config.yaml
n_layer: 11
n_kv_head: 8
activation: "swiglu"
positions: "rope"
rope_base: 10000.0
bias: "qkv"
tie_embeddings: false
init_std_qkv: 0.0186
init_std_o: 0.00396
beta2: 0.99
grad_clip: 1.0
warmup_steps: 369
schedule: "wsd"
Each number is 500 + 50 x the weight over the matrix's rms, rounded and kept within 0 to 999. Layers, rows and columns count from 0. Numbers have three digits each.

# layer 6 MLP gate, 1344x512, rms 0.0183, rows 1165-1179, columns 64-127
474552474608499524491435497487595549539445482498495540507455486505569521544512426576495524517484489538449600503576541481516551492504552574517432524434473460406473537448468536521481502503497529
599545480452500464389572430554485439439543508499475509511455489552466365529633543563532552525556428514519521448551393434532444423468486530529532587466520525530525448518554497529523464438498479
501443437472518515548517580490559463407365530410541581464520360593504448567528506561612453496508502540622428448504557497377509417505466450515500534386539515534567483511481504424479617486520503
538545445455495470486474528435458497536565563490521502516518427461418519585583436496544520508549561553511512500493490560564540508529556510471484476490579495531510469533519442535497532474571577
563446560486428423508336554496520451523488472440571416540460526452492454504493431445449434514476409575444548561520452494480477552420500556491463403501545479414484600476544435531492409531493474
526486418433428506494473497429492439470477522574476497441520497454483553477524550599508547456391514499505565491555506464471452437528559461515594451444438479444554490474550474480467493529504532
488531518498513503522459461503446526504464590488508632456506478498603454500566564431623464491459557503570536493482443540541482338502609416546501503494562550448531517442434456463592498486568539
564517511463543505463383487483524489509428518470450454471509492538407530478464510522448409506514447495562451446526565458497441459477527421418502520466412453554481528537501574592368571563502448
499460511605604481567448492486422541446454504481509560477528520506538544444428554443555392527479531565500510398546528563487470499538560469435546497492477446499493477518480491638554512455525460
485473409559456570571546462604582480493479443512436439469509461548535513502485471414476496434518486485545413500512566465501434587473492546426449464534460522403573483527422439513467516560515534
528461446524463528476559554490440455463425473450403439542433548598454531524534507505558451465551482588593442501576496481489457470563505527473454497452412496457557491401554490447450501510568493
580538530425543517479585432479465486509540535544503489474510529552431517531437469556504491595553445569525511495435513445474453460580436433460494516589594491551566439484498395553564555490534534
490527438534515562484466478420507566429505503574478530475452514491530497508504502519506528490520422495502391500507522573544574431626531536565448453466635496541546541498521504515631452467529433
487558586479481466491450430501527560469469518494543580422599474562534416415470522478664525537511564599511527437538501490476441408487519384503461538551470535591447407561454427410467539470618592
447553548573472494515424541492551527575464496557438452472606487490454457490502475551486566512481439504520548480457464509443566449452501494423506439507522501447507514466547550548465430458590438
# layer 6 MLP up, 1344x512, rms 0.0186, rows 1165-1178, columns 64-127
574445486587485516546502511532464492413491400494440452544533532463496512547515475474482527511541476531408527509543535506543441515448572472501465506475533492472531607416520512553544551534487531
489505539520434488597476489473460599429287460583498552470579479433588574569490449483395378519424554412678586454517539545424547509466454487481569415559465504423574412531401555529431545588525500
499442457492503471481448480489626513548548587537446432414529526345408491514560529518461489446602550589443524441403506479525464547601466382500441484557414527422366485583446422510435438516581595
494532566405416485369585530564432472513409480450573420411518462461405449403510502538506465510521459545587473519494430452451465504486484410505516486508480584503425579618415458477488486496459563
632502438548497462515431520508479469493527508412436503524497510470522514455545467515443449573498371432464451495478457393526479498506460496508498449423590457527457447431468446517447551533508534
494492477531528509512575492495543521490559514526505556482467539441554507474512575491521506437512468516498496562601446465428451521453510500496425495501476457441523460526567525462482603510432516
491379432529404423492451470557514481469514470430482521403605508571513477457562529599537495514501508511517466499510520464544460548468504568468530524437468543405473457452469472532583467389532451
519510518536403499493505448549516524520505488439495408500507444410538466502443500447488561544495455562426489510490556510577498519473495532489431488554553504459489611558447468526425543579538486
493555491517516546580440446544492494499574527549584496521447458488540521462472496432473552475474546444600423482457575539435495496473434431514471498456436496460562458571503548502451555465571395
561534520617554554547577531513465549462439487441451578483547544488540559504427612455519493488565466516516480472500512531503517472608416452504566488473558446474559420489444447534472522541508498
506512514579429551464458560626485492487494500494539510481513491571486442425517456468491516484380576490492525446457598492438495520450427466430568581548509504500532574454477515478432567545503508
523546562534556568575520477506533417491431460520495500550512508592501487493491486550405540527563527470578399474453525412505564524540513427537452547531600468538507397545476452446464576476484512
483598521579517489585438447447512550538598460526484397502477504476433507544455464507481459542482494472529463427516489609458508493572499471476408526484424518407605480452613508514476475340457456
485491496570411504476491539539450498457515483482567540475418457455488528497528475501537560543524546618459531448528553537569493477480466488464533529479561555427503486514482538495491482536498479
# layer 6 MLP down (transposed), 1344x512, rms 0.0165, rows 1165-1178, columns 64-127
430569510394512570436454506439591477501465547530468521475492519559578470423525553542508469536484520535497473517537458550467581476447503561523475538490436487498456389531536503404507492491537419
530511581469460534441504470461415557604538546550475491471536524437598405525496497478422512454448494499551592423532431489420527518434541426545466504483500571423549518488461531539538434363536526
470492472469567553582498483508502412507498503419476516555421544612476436485429540431580402456437524441509463521526559493540464516434565511404535522394494535573558574458508506491516469442451438
568557482469467531545422544457513451545477459582577505503550494482493692578636483478542543392624467513561611561481530497570548390468498513530526458600524464515588492468576504407477541448452397
432518582449505482481533514529580467470477442581488417490540487509562571482493468477554492509523554498499533525569548583456499499426561552440404649532401544492497487551468533469578486535479462
500498578477507462482419548470441515574520509485502468498576520559471518501485360490459441516527558499453518413477513527516506335533594522525523491528575494552527496500406552473491457435510368
516480404455586443429398423536467604571463492513466549574526500485546526510427501518444443431472489448492523493613483415492471420497587437606590533570441514563444494453462442532458539475465577
530402447546464431542500490509512476479480483542485514471546476441506525618548522602551506555544543412512492635492479558455507401544474512459548542467553529398510502479467491491472551456446438
504536477454467586459533466484568514491503391450503518516435537468530535410506451471538540409469521579435590528485508487558463532477489567404465421509436424431523549513490492541474469455566504
488519562493501526506504442507500479590450590464506457539434498505385531529544439555491617486420518442517498505437491467511414414485480578497429478477540515550508518534485559507484428528504469
500449599474537463555497492414487548496493513501512445444502438448526536499453547503444507482552449472534483458475529413480510456529534471454632523522508579536533525509501471480564516508509489
485535448527447500469499549557507545544453553419442531420510538430524509557530496569513483466506456464401463567527568576472459568465431550520492526426443505521467549497537577479551461510492446
507466447491464543459530544593490469500438441512496514574471488563470438417482510492474460508541456542521552565533410471496498513453538536504495451474487471576414508527438463539435565573513477
423456472415516456436475478586495462579427522542542512460500527373442561572541464484360538510464531430452398593521447470482490491484541523501494499426523471424562613528490473601549523479460532